Weights of a small transformer language model.
Size: 12 layers, width 96, 3 heads of 32, MLP 384 GELU, vocabulary 756, 1.49M parameters.
Training: a variant of Adam for these matrices, 97M tokens, 5912 steps.
Each number is 500 + 40 x the weight over its row's rms, rounded and kept within 0 to 999. Layers, rows and columns count from 0. Numbers have three digits each. The size before them is the row's rms in percent of the matrix's.

# layer 6 MLP up, 384x96, rms 0.114, rows 18-158, columns 0-47
103:473503465486518480468531542479443527512465536462526549514405454506477476541440533545535514496531536477485435503459504447557523439486393579545464
092:440503517499451509494501502457552557523530459442456572489513461504499631541506514571474494509515558467428519461517478479519512463549522559499456
106:534509503467554449551562496472477491498405520551491526554475421532517471561491540457539516527493513486440480550441468515475506456450432509446511
104:436499522510535511521548466458542406474493505534509457446482508445547511541527469455493520574495505499478587441524546521507515478528552501530528
084:501496452515433523436534503501460512549535419476492569496451469566528518494501484485547489493512550492504530463515529495463505532543580547504520
101:513498448468533545532524480483433524542491519583480504497537523420520463553490541450446500552510494519513472468460526478538479533495534551549541
112:445514553496442497485538496504470518529434460582522513448474526518492511539462546441489477565499509460517485552480531496501489543496503551500466
105:500432523528546514473538556447548505478457484501487459432527527526490519485381539545542414544497525510464512483507547528476520519500510511648506
110:492492520469466535470552515540498596451453449514537485525442421491553485497453417533525553504455484463507511545501505463482489500489485571470531
119:443520464509476535479438509455537521536589466528543475537484486534469564489476427513519479461551505467497487457507516474494444486536565570530476
116:477461511524513504498476535519604501537497578434523446476485470532528430475440483470507562439521527519458521492486504484450471486458554560540531
116:486521498450513553525506549449468478512447514493505456509508572468543544491418441522496482522410494446520448469502472519499471454418579519592521
105:489464520456471395423467528510548468536478442520490607539509435537508526502480546505554517563495544507489547440517436501532511480450454541540466
091:504528473486420521491509460547502545478437491538540551539454516437538557462511484530499519513469482446492516549522579447478461523462467495488499
099:489460481503525489517562599473519467527454494570569490471503529538513468556430564498531449518484498481410467473468454454495519493480538465511503
127:468481520542534566503487528421543513544476523452512518547480478493409595522419504568513489550522533494445498355477486469557484519497519497555558
099:498437497462517545499547494473514549469486500520554486514524537487554626545516422453552549538504517443513551447529438430449520460576524482504529
065:470442480427496527533540461479453541535516490500504549493484505548495559525486526428468460543530520482430577465452479477562476448485552532507520
096:480490485514487567515531493416533446480504590484474450561584502462498518483434467550504491561464503448479443494523511461499504433515533490549505
112:510475583483447552445518495447516486492514462521514480496461533484445568527420472441530443613479502428503584533474459492496470535485434538528442
113:498495514494537506510497436454539548480503527476509500465415604451541537501487496520563537562509520476494448456514562527547488495490524477498510
103:484469530502469548425487524517509531555507416493476497562479449535494489476506552496492444532480528520470523471484496546538524471462461540460434
100:498518467540535519581530502512428434495555445544468460485530502488485543528482476563464477590505535460520539518480476472439500494454487517494514
110:451523520515512454553445507486534545526511466457496488467467494473558494525413460577490459528522496516452435465526476488482443483445509498509489
060:436477498512509559506520496518516541492468552495478534512403519515483477555469515487551493521542501444441551492470479437494476443460515563551460
104:493472597549481470458548536524533522499516525554534525515456480497505493535513498435533586456500535478457476508476473530517431505416454496493442
105:469531512483540539557523579498518474530477526442480454472466460503486515506462563521466480549425472448470519466509430448463474442516536499514440
114:483476437462500487494572437467476567513543493500495618433499537530510499561471518439482475535503518481506548465503462501470482473493531502473516
073:500471445526516569388426470509503486572525489509508477478515556531505519508490468449518481530521550491476537468444423481555520487457486543489473
105:518499583402439580513489528418528494531522458459515512481502521498491580554478470536532457559483521491441533478520480506526465565454448535493498
061:453428511493465466492522508514501498465425545532520555514528558476514504562421514472526551488505559444446526463427444530490492501465502578451492
099:502456566445519504571584473445432491441505470566439538471506582431550489557494484526436450486494471473482530546518527454493476461491501478505530
106:450467473441525489508551472457507510498547502547455531459536497481492520576494494436476481517509475491492521392505447534521462488461511543493494
097:474512409439569472515412543480479471540559384475489477520545523541468603559459474440492519548480566491480561486534475486497488489514493571481517
078:501511522554458543473484443506519484569494493473476563539433525516549466483506509552508510563543519497493559508506472478560541524515488491495405
099:387521485459497476501525517555530506477476505531569460444429531491525587505469451555481528459516479515509493517534541464498505474500588504493534
104:488520487494480456582524535451484546509440534496441540517528424452563497530499540549467475488513547521472487438512531436513486409496527537441534
125:479502475465491471449528431465477569457511410573506529488421583484524526519438512461554468527501510468519463533473535503534465534523534497481400
120:515463472553540475450515493461516492582463461439437602476502480445512491532477516487445501527559496467468455521468508504519493418532429492518471
106:494539431467476511511466488541502476508496538569485527474559493441528475479462495517457534518510513487479520401524494502562440447546566473483512
111:490492505443521447493501473487441495446427456522457511492566508477493542509494465473506493475473536393505470480504471460510483482553541495488545
100:453502519512494561497465503489602538473481541485551505541505441468537533494485456560557534433497542513484455526545459481496503463397524600520491
081:491422515554476609538566471535533520555522539443432487506495477542539467523501519475506606486487498532529515571483525488449491486456481555463482
109:496517519455479487519502451494424421546433431485474553471516516486507577547504505562470468602533512495494512467513513451510454453534516507505495
103:522486487457543554542505554533478511525412555494473490476583450491554494560469516445492527570500478484451503480501455502481421521525498564496459
081:495480504527417537560509476532537544559553577485495530553485495473509471434521458483433464472587537533501491459496468486564504450571470472541459
106:426474506554531515534543491447504596464528506456512497458543471567447536544504413520498452480557544493443533454526472516530450457464568519518455
097:470488481444426511502554494546527435530524437565497552465572512550475526480477432510496485476463549453488583524506533456459493445473571494497509
100:478517524481558515497588465488464563499522470487503427486489568524487528520485438487486505521514489484481504477513453469486501563491512490508486
108:446501544456539472492500529501443497494504454535565445459507517506518543552442426536544496546490517478498501478484463463507504492445505563581523
123:476512458520504459473456530490519522497559422501569534535550524500521557532475473464439470521525514476495504438500547525552442454503553519522511
092:449449542497550463559557543531518509486420475491532553463493527530515484466454537475508566504508470487425500460503516486555450457500513461468515
098:480476517488546545484451489499491484497534399511513484494509633424494499535504494431446488522458549476525450462521557497519438536525508501593523
108:500510495445482488517560440460451522495454485517473501503504555506431511531443512468481508501476513435520520528444482423557490444515545499498497
105:481474466483435438497549482479508575513527516508501461498529543508517480508500513451519503553522496518519598428463453525492462519507481523502527
097:474505432495493479517614484509491534501480478544544569490446531518455564490433441449529493455570534490543536491484504487495488506477470490515466
104:477495504436505521495474512500472431536520474532537507463579497504562531564538496456496510504450513488478627474448412481500442499530552544507511
102:508490484512508489549571511535442494463455468551512554434502543462464433531422462527427557562485480504488550490518556500466434515480501551514504
099:502450478547492467567502510498542526535434530465475574498440520584499441536493616504545503437590541532466447557485560482570492479493525538459501
101:455477602495531517500506507414504506455469499484550501543531498487501562483444369522485468537458561442548472563480502449511479499459423534528524
098:476530571443555509525567484517540451517519464492491412469415530492530507532543486505477500528450567474439518502499554493486446437525459550467439
090:520546500471536444618548479476477476458534461514455445456550444479526505554494493512485552556476532455514522484505508477504465487503509540448562
099:517478524477456490485500492494545520497471383542498531464486487466528524514485430548457489507472598397547476469498552471490488528491464514455466
098:534464509476464529511495545505436495516522515570502510444575480493530433582488542499467489539506501536465551457514510531471448464459556526503521
123:510460531481509528484447462528503471469496505521521477583474562485546502542509420551523545528554500479462518484493528499504488449465542513509504
108:482473496471503495483537488459452546501570422560478525440473574512517543522496557408443544563475517464482537493518470514499456483452492514452528
109:486484519550544493498521484461462511491540444568492505531420521454498546582467444477445565619495492454496567504504476468508459434481469541481481
116:506459524480519522410549476452523520527481435612505470517457525473483507535520426511513511579458486458454594485493526489462495449529532471467511
109:485504515489471508487452599495522463626509545532473452537456529493479458511475485411564441497540513489437551515466458460484479531490486497603509
089:506448533479586487499501542507492470535406531459473521471471510576468496560531573380540489497531509496471437503457488532524491491440477516469425
115:486443496538540450540459480414463557543516513479513509517480510521531485493509476527486583493553531469499549523493467516589517424474444530543519
114:456488510487466533483564464421533566469520448464497536463511484551549568548473558410430490526450513530478572446492438505517470495475560547471524
089:514483480524421439448539481518540552499529524542459558495500492457490499448490592447418517501549525514468507571445488516466501473488468458478516
092:476499608594485547534527536490467551523491469551454491477454502533440491524436488560497415496498520483523478446479577493469452469494523461521559
085:532452504534463449520505572444486457493456473476511516497477413425447502581494563475607489518482498494478428548484439528534464466502431513525480
090:497481450418571469571558471504435450494522519574556513445508503465522474502483501543501470505456482489479522465487525458507456469486528504484553
094:471457499577480499498523524478504535565487506474485491423440491438493520484450455526453473569482493499517562395527523554485458464531541495517509
100:455487462480535523549575553457557447496559516471555529424528502454479480538413549413459560583521473499424548470491464501503477519493517483478535
093:497470395516469471435471446504549586494538556476489530578501447486468505496405481544510469537520551482483468454527461495538538494501402511522517
114:425438501509452469436467482459602658498505476468480526470502471544484491484446451509482532498476547495491549467516439503490478512469514525506499
079:473517502572463487476487499541530484569400524436476524520463452568522517514505525512526526517544570480416492480439457429549512490499424606547464
087:476532515522501496522392515563528501484512542489528502562452511530533493480495443569480419429540549519509454491508526450533507486484502499492432
087:500496534489494521518525497580493446497518434500509519450587589458551540483513523548464433501539504480432459490501475530522509479524475472510440
062:485470496513531512473545454513454551586459452504475527489488503476504557575459501476520483559501552441433569492503482490494490450494495576501502
096:477468549526488630465479501535508602531491478444497564551492490516517489482513575452474463504503499471490475460471494519504517482503429545512511
109:463449527494546481492471565496605490539464541460462500497417448563541466508491576414510533526547492504443494511466483474516524479494516492523491
108:492490502481537492453546520465486537505496471520491467447465531503455564536463573494545497560475477465521455446509523510534465505490487519554437
114:492487523511524544587443471478412482545474417603472519470498510475549541509495563485436532454478532470495537450502550481602445481545480506476504
109:452477444538518452451455513458561545475568470537537538487527479532514581502492464519535476482517571509491492484440524499507487482470490488484495
096:492536423428500451424523496468486583540423510506470481537438460456519464468502536487549468583508509497477599484502488419504492449501458530476495
093:519499524483552527556510485484448496508521445562470445485538476444495536522524425527457483513446488451531597448481521472499393503485555515472452
100:501474496540441568450411478537592568517470511448447578501529498429519495489487514543489432554570521525472454519470512462498523464529497544513504
100:500484513474442487539493540556491502534490498502430536511439445553491486539525542496538525472511566494458425499469496531536493471464499544503433
099:518488533538482588607487561511479470568518512469483501547476524476475568554479496503453481523539546476452508538437546428538466469498506514458496
112:475501488554479433493518494456465534458510456525550516474487644476518512565489475476497474589491519465522492482502533514480489486460547469551499
093:517478529511468475468520510480496483539549417447472499506537526499498438518449463550499446442516587514468483540505436498518513446466420550508481
094:497472541578469488515419534492521513477497549540522544548476570465497504524447585554482561457480567519492557540478423508463508427449540496512469
094:481427431517481505473521553433501483531512462515540554511408443474482480482489547491522494514554551505482517550474475464535477472455449544583515
072:459466563509484547496452529518536517535489566487499547525475488557520492533458530512517508572471537471410578459457467479520431473435533520535438
100:478489514512514472557503423493464499547533531576450502476491542443520553493515505549452523529484490434490586400513500452504454511537470498532514
075:518505428579472532562472494477489502569506544484475543544540495475512479527482514468467493490545541489449481500432460398531469505487527548538469
099:510487523532466455465476582510548542461540507570564464443416544408509540558475412458489531507516496490496587545486493516492484474396484507503451
102:475427493440422502533536512438431503553568514528491489495553516493595537521532497513518533487484466452472630510498423513507466476547560512510551
104:491482463502502487516532501562459435487491503600496481538513529501469486485409481501529491528489489438511503517449438459532492492519424486499496
092:490467474491553491452519476463563497425556404484512535420517566459555479528510441487568490509489515532508485486505492491509469506482550486528527
094:500509529589578522483496456506490486480518444532545462463473584495491482534440397467440492518483568438505548538518514496472502490459520553468427
097:500505492529467505463537590460469523552496558443516496497411546518442425475488564507539477523532502518446451426468508542550534479458482530582480
109:489518516470418469531557528481457542522519443555494556492547461528562558515438494456551473522483520481494553469494453444525489432472480525498488
099:479374484518461499447459550524582582535474508538508486474439460491525537489503487531515482476535508498472535524481505488480451499496478529529504
092:506470557479556441454592544552440600517453481471490556479463497529541532449513486480495519570557480502486524433482522509467536459478439505501476
070:407469534493463522527537514477501453552473546530506530466412500448535472533476571502513435502528527488477535512434489436537463509462531503530523
064:473421506440461484574590541501478495545528509530531494482470495511533533539474541489527478529468583458455559515437428496509436474511520513510507
091:507453505499497469550559528479480538545460514478492520500421527390483505487481593489567425536479491471478428507477424515497519447541424482499451
078:429490531449431459521573507531480510512528472467478562511488454514536511477422550453516536518507514521418507506464517504557473498496493545489514
089:481509484512484455537487548481496548526494558502523507567413512464613469546483565509569454460438477525471477420502502463534521457471484486515536
115:494491501574526558422484488498452496465499490528507486502418605509527509524484455483450516584487534441534457475517569503516499520468466514490472
105:489554543405496487483488540530395425569466457586498489463496567542495503520449495403490485565506513443516548491463479477516474542520524517514488
075:441472532484485496481510511399525548522498533490512557466484545433565506553504543449491436531492546472483542505444485457538505546452519544471451
103:472487558480493510451550476478455493471537512519514546486479622475468575505420497487513544549587492420537510493475471526536512456436494499575511
092:496433512512563414498486495501508557475497437506544573455521557435517501520524509433530441517530466465457466522493526496500463491493447471527488
094:503487604526453435487449580539537515450469441568540475456511535477474520501489473484506488537495487452435472558516474530480445534434501474556511
104:512463546516508468579544510516418528521482500462513560481418509449538535508514571523510562527533482488458494521474478486493512439457458479507478
112:511534542409518551472458588520575547578421570491537483505469462534489537502514601486494524483468496499454462427428433504540522499480447513523494
092:469462463468473541508527490464423472515529416522521539472524544534517589499494555466521520512486514490507517426500508522532488457496602481472501
102:445503575525533458546513565557538539464589466588536466478540483482497550552496472509469535496519510469457460509515438528536472518542498493513466
104:451509497547494547460420533463532547502563428471450510544468502574468541517422422542468518474510553478482544512500482467477461503499505548489536
096:480486547562467499455494499502477501494491486579479514542412511439580485523506529505552539498482486458507501456513560585554484511460424479507491
120:443478531459538442414467537490554548519580427503532497541542498552515554486455431541565474470563551476464509441465475525488483514528527550514526
103:525458574543430539578562510559499588482449433512481472529516522462521513508492512498490531533463503477463545530490518523535507478466415477491465
078:469413529514469502523434604505549522544399558486564512546472429502534457516471510488555501505563538465441484446468488446534494498506498561581445
109:462467456575483437555491557563554478497465568495475465486539481484550444548508520493520484520549519498446500482502484526497497491449504510529486
102:467505533460540525439501510476546462482489452530479580443473489499483600528511484466473534523442522453468529445462416552473491452452523532473483
104:454481515443512496441492530550465510500471529513553495557522449440515504461446406530500481462466462420490505491498495505520453489470520498505526
100:470485548484526490475527473429597482513474464508471559438518424527490572577483520533532432576494565475474514444513490530510501484487453551514487
104:536475494564519514443489579542468543521527526507525485576434569511452415531524462504468532487443505500466469506478450460491486451492456485496473
111:485490515471473434529463483579583520479548450527509467475459480497469518518456494517478519518490527513485534428508516465481497476534510527500491
099:528455539466415455497498498481541516566536450471512486440505497457492490511515497428466567501553501520463508548469481504539440524480454517474439
107:389464485540555403469486506454502576548517509503458515457430518497539552567475451539510508537544521479448524499519556468527503448471476549507538
092:499489476508564488516528503453492557486403369536549528524440573449473583537532493453513505562506483458521415469495516499527535522481493528513469
112:483446559452513479556519564533528497561492408528482482482518444533519505485494482444493553537423510517430491535447375526473443506458567495487545
095:499486539582582449470452512441477513490452475511513549488376564491446478552464489521525479608528562472472520387556492534513493481456536513561544
# layer 6 MLP down (transposed), 384x96, rms 0.0748, rows 18-158, columns 0-47
110:495472525507439498516443439522536471485524440493544483535496470465509524457438476486489499478514446430476496582522520492468527529487469470573530
108:556451495509423533543505457485474564538417495509564508492505528547482551403525515531537471408509546372474523501495515410542521436486535552488500
097:479497462466511526434544459521598518491561560489450505493481509487521474436427489524492568467447466518470501551530518509535500559500463531419491
097:382474567564500512523566488534470526495531521508510432531552544469521495461491466473478546567526489449514488468466495596503453481491473440495554
088:586507457486439550518419507549516471466529536455444563467487543545512489570523534502466479475510488532537561561513560530493436493441469451430465
109:509554519540483554445500518448479528476489509567458484503457541476431475482536561472474492529567419480566566436578541510557535555540545511542434
121:501509480535486480549498396578552480518437473475491519424484588481529497488497504465524534469533580436493528547426552498496448534468525457513528
093:522523506550440496516523458463535502526532540492459556530530506509500524508459516519575510422525519552500480547535518499529553472433631450507515
110:517458458516493448521434509460525578484458476515525538496456496534478479437509542450540489519499501449445547569568502523440570520517434504491513
111:507529495439497502422404508493490463453457554546444571496499438503550427480522488522582509502510523485509571500485491465499484539460507523503504
126:532486523516464474529507544565496633493488521478562511548514545545473483466423469476499395455520585523550503563556498442531482471507462462513538
111:524523454542527538568429498494485521456432458520563446448565583525488521447529495453522483497479510467524449522474467526412542512533553523529557
097:589520528500508483420476533460534470451488479485514549517469536543405527503524577563521493556574497506470451514515490454475529429430517569507478
081:529431437480570521520471530473517562528488528481547440490438468586494427499542510501481428496476498474412554460490504503539499586559519503560542
088:523561447522497569454499448478445474465607493457486433521555505590544524480525492515542514475516520536483541506516531493553517501528527401468436
128:564482525500511492480485529488527489546454554456502474626504485512462588479432474504533564394551504484456515415512534476546534514579506442484560
110:473449548538516581484522432544506516536457526536490488440573486508538476453500452558511531444506512579439502491505461510563529504548490503479461
083:501496516493445550506523461505479493525480537476567494530484529499472522500479535492551498500493572387446544522371539397528501485505521531513496
110:497523512514508598426579460528454490558468475488584581566472564451501520434491458489579488497472471497485486499461457519477475541531538443494540
126:525489495453502503517486475466489461534498534489426573469495511609486441486446504490617499534527606446524524490531497590440469445503486448532503
111:532461439525463496503444487555461485517495474504530462472560434568506503453519546473512524540576553458569550476498522508420487513569442440462530
086:549482542463519546517535491501468537483563524450444451532442553490458505503548476518595478483442472505516494559523492532513507471528462530508449
101:528545543595516505476553447481534493511475428467508465621538431472508466517537517496423531508552485512489563464501437565464540529454450599462477
101:521511471515500510480482445488434502538434582560498532483483490524574485525556440497500454537499574448505492507538564511467486437497550560464465
096:438476512537428567481486482496501539520487515474540512484457527507465518566482488489538473501517516442442553506400530439519458465452512561527502
088:515517506536459518535556464495523450477454464458523527459517554551494502419527567464491554484535530465481468492508452471542463493486447417521519
093:443567500439527540495468519563478491496525490503568513554454468501454620499467518492583414437449483513514526457438532442441464575546529506495528
101:560511526452483478530537520449499494479505443520448515430517553538471488546478558461529477583481462576509523476549444562455431496452462465428527
093:488468503496479566456496464546469511563437507506550480512460567554501506475496518456523495511476557456488528509391500416522510458472520546511456
095:548468520445472529526461443463495459481500445484533557497473475471537554549504489521548497369524488497413495485486475461530535523499536483576460
097:456465526513420512506519504525454511491465535500563523500494560477517520552490488490537504470524536416448532513369521392535456485443490563514487
107:474518517513481549463555478496551474541561494553411481475550504473575432485546541463476466541431392452580491429547520587496571511525474485483527
120:463513529481504497506569520512501557497549505523457530470467514459546514489513490495500465555498376513499500445580406596537483536517509503523464
088:560444424527525476450477495495493544471510556525518466484518546588463459524529476602483484493549504566496478469469537467554511532487462428401467
097:543482513467455468493587497460496518441534497542464437504562475469477513515502477511486397546474503440527515498460507407477439535525457557562547
098:544448435488496481498478482475500448483482510495529483508504481480490463454549525401554514466521517504462448490554420524557542497506476583425432
099:513451554523519520549463503496442481539508460550484479490510541477457553450411486563582512450471581455482526496500543481461469475571488534457492
136:557521454428506554468518483484477502520445409439493477466577580517472462535461574453533436475494567438462467490451542520524483454472504528436462
101:517485520420489515544551504525499508524444449463459485591569426496507536506508483514508562507503516500453453520476508563503450476502526520487599
097:481520584512453550513501510523515488570556488460557479496479542439511518507524448478582466547496527480465518464464478542443442514482504520564491
122:554521487513468468505522534530475562494480463412375521520499493540498467513497593447436467559523424501539540451550541573528504516433464493518484
086:488510454584553563536521543473497550533490508476539419547496610447535459525476474492456521434524476453453473522544539488586530493424483446476417
065:532493506492520456482432548470467439456507446529524503502506470455493496524494493514536432502490501472461542496493509543505534546567592393481522
112:555524467514492546550464523401465540481430503462519550503521549509500586447472545505406420474488487465523488469529520479419440482470491461491572
112:434465558509490476521464418601479482485504516510547478458468479439562502457499540496516580454500499453489533438507481525448494509489520562515483
092:448506475517538496521515558471496474481467441515595485418513451426497511599523501505543542582490465453505515520436477461486445540485546478515484
100:455480498455500485515558503572441517550539483515514434519515517489444565442570443432503520550510460518489503512488484477500473470517541512406567
102:549550480495457511559468527477514527499499427488454545500413439482516489543479445445463591474514476509510467526532552527530468475503464547602502
078:533514523489494452507507487543512502467464481460486584546516468552532463452598515526531489485449453527545539458465540475569545507465412516423512
095:516470530480479590495488520490491476462493501438541416540512512500528539555536495562536461526540523500504546467504527412468413464512533490544561
116:483561468502585488506495554454492469511541511439535497596471555510437491522491458530547514508510575501460468469507459430491473505475459506457514
098:535567522484506576410452453529439503509501559508450439457487468558498534536481451489505515491570532471489535537527537506474561547504451527526509
108:411481442561507502521514547481511523496554445402579404508525530473440433483575495530511543506471527491535463506579551470451541493511500467523423
121:534485516459405513474565485425558536514475519515428563538489472565538469469498522495525528605491445431510533513483511519497454488507422436507530
089:504476518488480532484448488519480490511496481488488557495486515421564554506551547458530522564509394608562531476519480532561531507514480510439531
104:546536501513413432436501517419488573530433471473399529412554498547517525455438493525502481532467501485542521547463488567427534514515466458471567
086:473454551499474443513511483537533500443561588493579457502460519520436489529484508551549411629532484484453497494501506459546470552424580454472496
080:493526446490549531480495530581426513489492463505560468533521502505468485475480608481565417456579514470529472524485473484465570507489471475514590
107:481566563435492549444492493489464530500527495516571444540524543460516512449437429489488552564442488438512576418457475508463504488486445473534487
089:468512494533490475492454499447489420478453506530507502508487541460535541497510453508503447512498534469498551482532551340544501526471492506603482
093:571450476514506569503403518461528558488482513545558539528529512487584490442539509442494572522453538529517596526486459524540549400496544506498500
105:531481416570438533431471544524520492538475559465539586500461502547533470485523540480496517500486395563522472457491448529533477513481524542511473
114:461492522578453469497459555484522495441540514503484438487451533478470514495528490480541460509491435580565479510480479557571527513507560502591516
109:550523503435577537487455527522441527530574490503522463435494547451484402515511461512488448384471519549539486487477456467477533489524562482514467
141:585488466420545484431453515480557547506469468544538495521457520571517455493510464501502499488513545481475490508521572433489458495482543551455501
105:493497476504544477473530515459556585508589454522463459461499506476476503534507498485455490556439492529538489479577370599522508534491492459434518
109:445556535446529520501562497512461539466506565572511497509420535514492501553500518524444466531454459506566531547514443452538504473484493514510443
121:525549505490488479513574492469500500543495555547466489497477468474536450521473454473488469532393428491470497488450511597448480442429530450524505
101:477558506479540459476480478543526499493524490565446456573452493481442440540517534476525564497534509495443505504534532482468507549572448432502506
092:440567444486506531488470434466501455471599536520538475507499525453447524482446501612445486517505539502566507531548479441473488551499483549500439
121:459504484514497463546472474543490532448591528544498507525487534453529518476503434523454549458528442533495482523471449547521449552457478442489530
109:532426470490490478443520492475490537515593426463483542455506525608511468570536516482437475534504413601540481474500413494537463508486515513461506
087:495459506476522506554512544521498507473475478546549422491430529513504553502547408523549477498496474578503413434492500504503505504488514525601448
073:514512492550530468457504441483421499463519533424479501501538501479463492494554528530568581497489537519562504475512452440520492457519557478468423
102:486550489537460485484498496571522535516512516496584521511496514573499471400463456550515562421450557543592558482535527497501526487433515520512525
089:510516539477452581461467486483486461555487419454489513517517510457486496500504556510505521551562469470488503507496510521539547514487509505490487
099:482495522523540452595458446509480506529507536492430522544488488377520473566484498468451479539487489535565439487494464692506493465490531459526528
123:551519526477488498451558494541487446447483451496533545508476499491530511476508452495465456565552368680500521468503504610467463540510564480489527
080:529577552495476517497514549512515465488478458469537431476514554510494456560537493526526518537571496459503455471546538460474532459516505476462559
123:497419502572482503489549465431500580513495453523479565435491550447436534542542499475460503539500516459510469437537453582535471450525487498490503
091:403469465532457505491453519568528535586410513461480514464429514520507535499501495500520450453519530488459513498408519501532493508464514551565510
092:474553516424505500482575465443460497450458459492517517422523558477488504504523481423522534573483512432470553542475440560507482494525531531474491
096:536511509402544435486477531485515540465463574493575558538469456573470453582513514488464500473468448539498479516492525496476500451481529472481479
093:503484514529446486503492458538449511524456487500548509503487517471460499543503473515560475509530532408452540521391509376524455514433512570546498
097:550515522464511553545495526478553440481528479473472527549445503568493507557430427538576580607536474491513466540534490518523434566513501566490528
086:524528554587382470522466506483415451511452526541511491488547487507530497498513430491491541538503536459564493473536497423496476472464442551450553
117:438437542422530549493497484509479502507516476504575460448505512507486557436440529466605553556469443514559488502503472485483477481514509541613469
122:462492483562482479472441494475467522473518492525563460497505521425458536489489522431471547427531477509619512510514440526515555523534474529629533
094:453516526494536465413478488532461525552399461552531529488495520521434478533521516531507501503567517468542552492510446457430556482470484454490430
093:472438560523518518525585478531422498467512425550494507494502522495515522477452538568561483492529463532496510532485584511508497505544502439492517
104:475512511508482469477530485501570444494478520515470534554534470473458547514471544544460486487523421432493489531514512426515579541416520547531521
102:521477559474528520515545495470491444514463558463475492543484549474498498463514484493501549544564475442508434584458475484464469476518441531495520
095:512526498459479509500458432512495544506527450528535517556492534504482440405439472486591428552499470397518554559511503435486550498536427534470530
095:604487459528422550456471542526450454503459521418505539551554449466484488481484528534524495455559549519508522509452576507518501470420517447447451
117:562555461462512480545496454483480474567465504521548500476561446598501481494522524461475517441512560494487457468518510500490439519559459556507430
079:485438525540534515493497516508509531512514577507506445478485418426474550435440513541552514454467483516509425477551499469458526516525531513520582
087:523562472477500478565529498473460488469473505572481491438526507511544480557521471512431464513506443480473482441516525447539459521543426484514525
064:456489443581502439483513519515544497492554448513517469575477495467528460448540506488533513430465428506527487544492528511404523470418437477496575
073:520518490544420555499494489528523543496510525450556513494492496520529521530490524496534509472514536485434535475372530420503422510485503567556470
109:476537497583527513489477564544577505455461489482467515534430462490514531506561459437484454514525514514555546551465465497471611580539547554445509
094:500500475541421561553459476500475472610476529450542513509489550504470531478483520472460505474520552452442501504452568461515471514506567489535527
095:584522543486421538499577421472508487523515492498488467510587516462570553480508534529477486468499451572498433504469521474582474492561475503476478
107:446462491490588492427540411490526491514563553486478499469480576468511504502448557445560515487449458549441469478517460532419530427534550501502536
086:531486523514542501514518573583503474491498512471454484578423466440541535515540495531564567396439579448461518451535523475531485500474448534494587
083:571513515566442540530515466534472501502478481508541461519579394515544458563512539459461518487503487517457494446515459485448481494488431531466463
100:535497489473498482577432522431553466514476506529486481523434544516495520464493449494565537578514508495480522487563505504547445460583513542577469
090:515516489538457558519507519525471514474503475512554470470525407556487484455579505530463536445477482521452544488583527449526510503521484491460470
099:534499496520422460485529417497447460468560527547472477481559519474545515505463542489507533544523469593520440578488544429549474497418511445454508
079:437550511545446502545526495501522471476467535350514543508470506535442521509488534490512547493497463554578526486519539545514517495489470515460528
078:560520530464420558531452498436511501426500554519551518536558496477460407541492474551536503408476532484462486540516483487526422519493462518471502
074:499528505480445566513494484489516447466498538451564521558478514486546496487519590477548474457514518431432507558422485406475506511446519518501505
085:472509509509423520535497492544457449530489516474564495504479504465537518532498509479496482475511531406427547511398509393522461518445505586541481
098:544497531498462519482486509511479531478564559484498511518507485531427459486490480497525519474523536556466543510501539585489447483466538429503480
081:523535520502455497513539470517439521498478527471531545553454475567510515487492568496517562423477592423464539523368514417516478520495513531531468
077:466488551534452484510465486470460454498517469524451498466491515490538499483533445430447503520554501406524523573507450553508431465531545433494504
128:511538550500490512549493507513495563497529421511516462488448602452524556558473425484562531564533526433475477508476531571504525510478479485586546
095:496560507440514436480523534448502473567512487519501494449473570539489399502560534483580473503450564468501518484486558564474503448389518485448492
085:471550534505475527508489524533488496529482528462596487526483532512558525488502512506522481432488570384454517516397530410536539491463522541512456
106:507541481448515550542476480515444575447564479519501540475472585422478536551429481457510569539448416458528517499539478601551476466519571484565452
091:484517495554510572474473509515567482571442532513540487557455449602569500459537478523551505409506517491506558465480415460554538485496494467490497
080:536522507547536440479517490479467514507490523462446528526557415542523440432477531501473534482516478515483530555466536443490522506535461450430476
098:516533479544481509493496535465574497508522536447466555534475451511473476484499529511505479461562518500488459573513469481527593586468458485585532
108:462426613505519525488518539544484453514537617498539493500546505477463519472484463478557416506514473558518541483485532506450532516522463426460501
074:554498523476514476449443455596472511455480522477564481514496457541433523488458518532535428506539452518579502556506490524497525476479385477520521
091:568503529474486532465510417530458487510533488458518496550535546547544504448454488448508486499463501561472561466510522516531464436521497439499549
102:487520460504474521527552532519501495460483526521554479562457550459472579502544493492489489505539451372466487495459486462534518501528582536464518
073:563525530546440581459493485511457523529604514561543474522481509563377467462563441532537473527485486512484514513530424369508510495535487491481518
103:536534523530538491426452489546521513514485553516529519473450547469528434489485485480534420507457554491499527480517473512480564495442558519435533
093:462462456470534504533471478479435543560513535467472558493460548539509472468503521503520519416499415514495496527568477510538572488493474477513541
082:479483495544454512527485544485514517517499593498529504548455505466520515456533495449526450442556512548385499491419588420518485543502488485565510
097:516487505525498485511448548446414506486477450499519550485499515426429525475487516497539477525502455470592502547549532540471515459450521431472521
117:562497585479539549508512526506481509495516431526512510507508540465438585498517496512451531537503539432464487460522417658509498478537529514507505
106:467493529556475462476481524639409492471512569551514464449511447432506538463486512487470419468499515495421503498586474516477475451510516459504504
103:522495564514432513469472477496544450563408506517504556483435506568497541468509449556508449533503536461506492466492470507529496495465570506572540
093:464519408478505506541544474549521527499452393423460539452486470548508468462498502553484434471526522450518505548552486493462529502568476498584589
105:440539465561520502513473526478570548544491408575498489529515462501456457505543507452554428514521532546489459442478448476479491536488533502505478
076:491472506454507487546527553436490507567426515488580520519465539554487495485522503526504497394500498517535510478480523487501527549461448459445435
100:471481432557456478496526512514549597541457530514572461511504516523484510573474503464509516488507589398522483471396537479493474433542445507485490
087:514546513550553489414511528565516445452561545479560506523451503525565471476501552565520444506503499475506564483478430481559511436498568463487533
120:521485425557528465534496457441517495527569493498483464488536428555593534515561449478548518479440447563426493522505422528457532546497525480565529
102:542557491502547527570459552583497509495525484480487535562542464456490444544419546507497534474518470536541412502513545589467473472492520410551477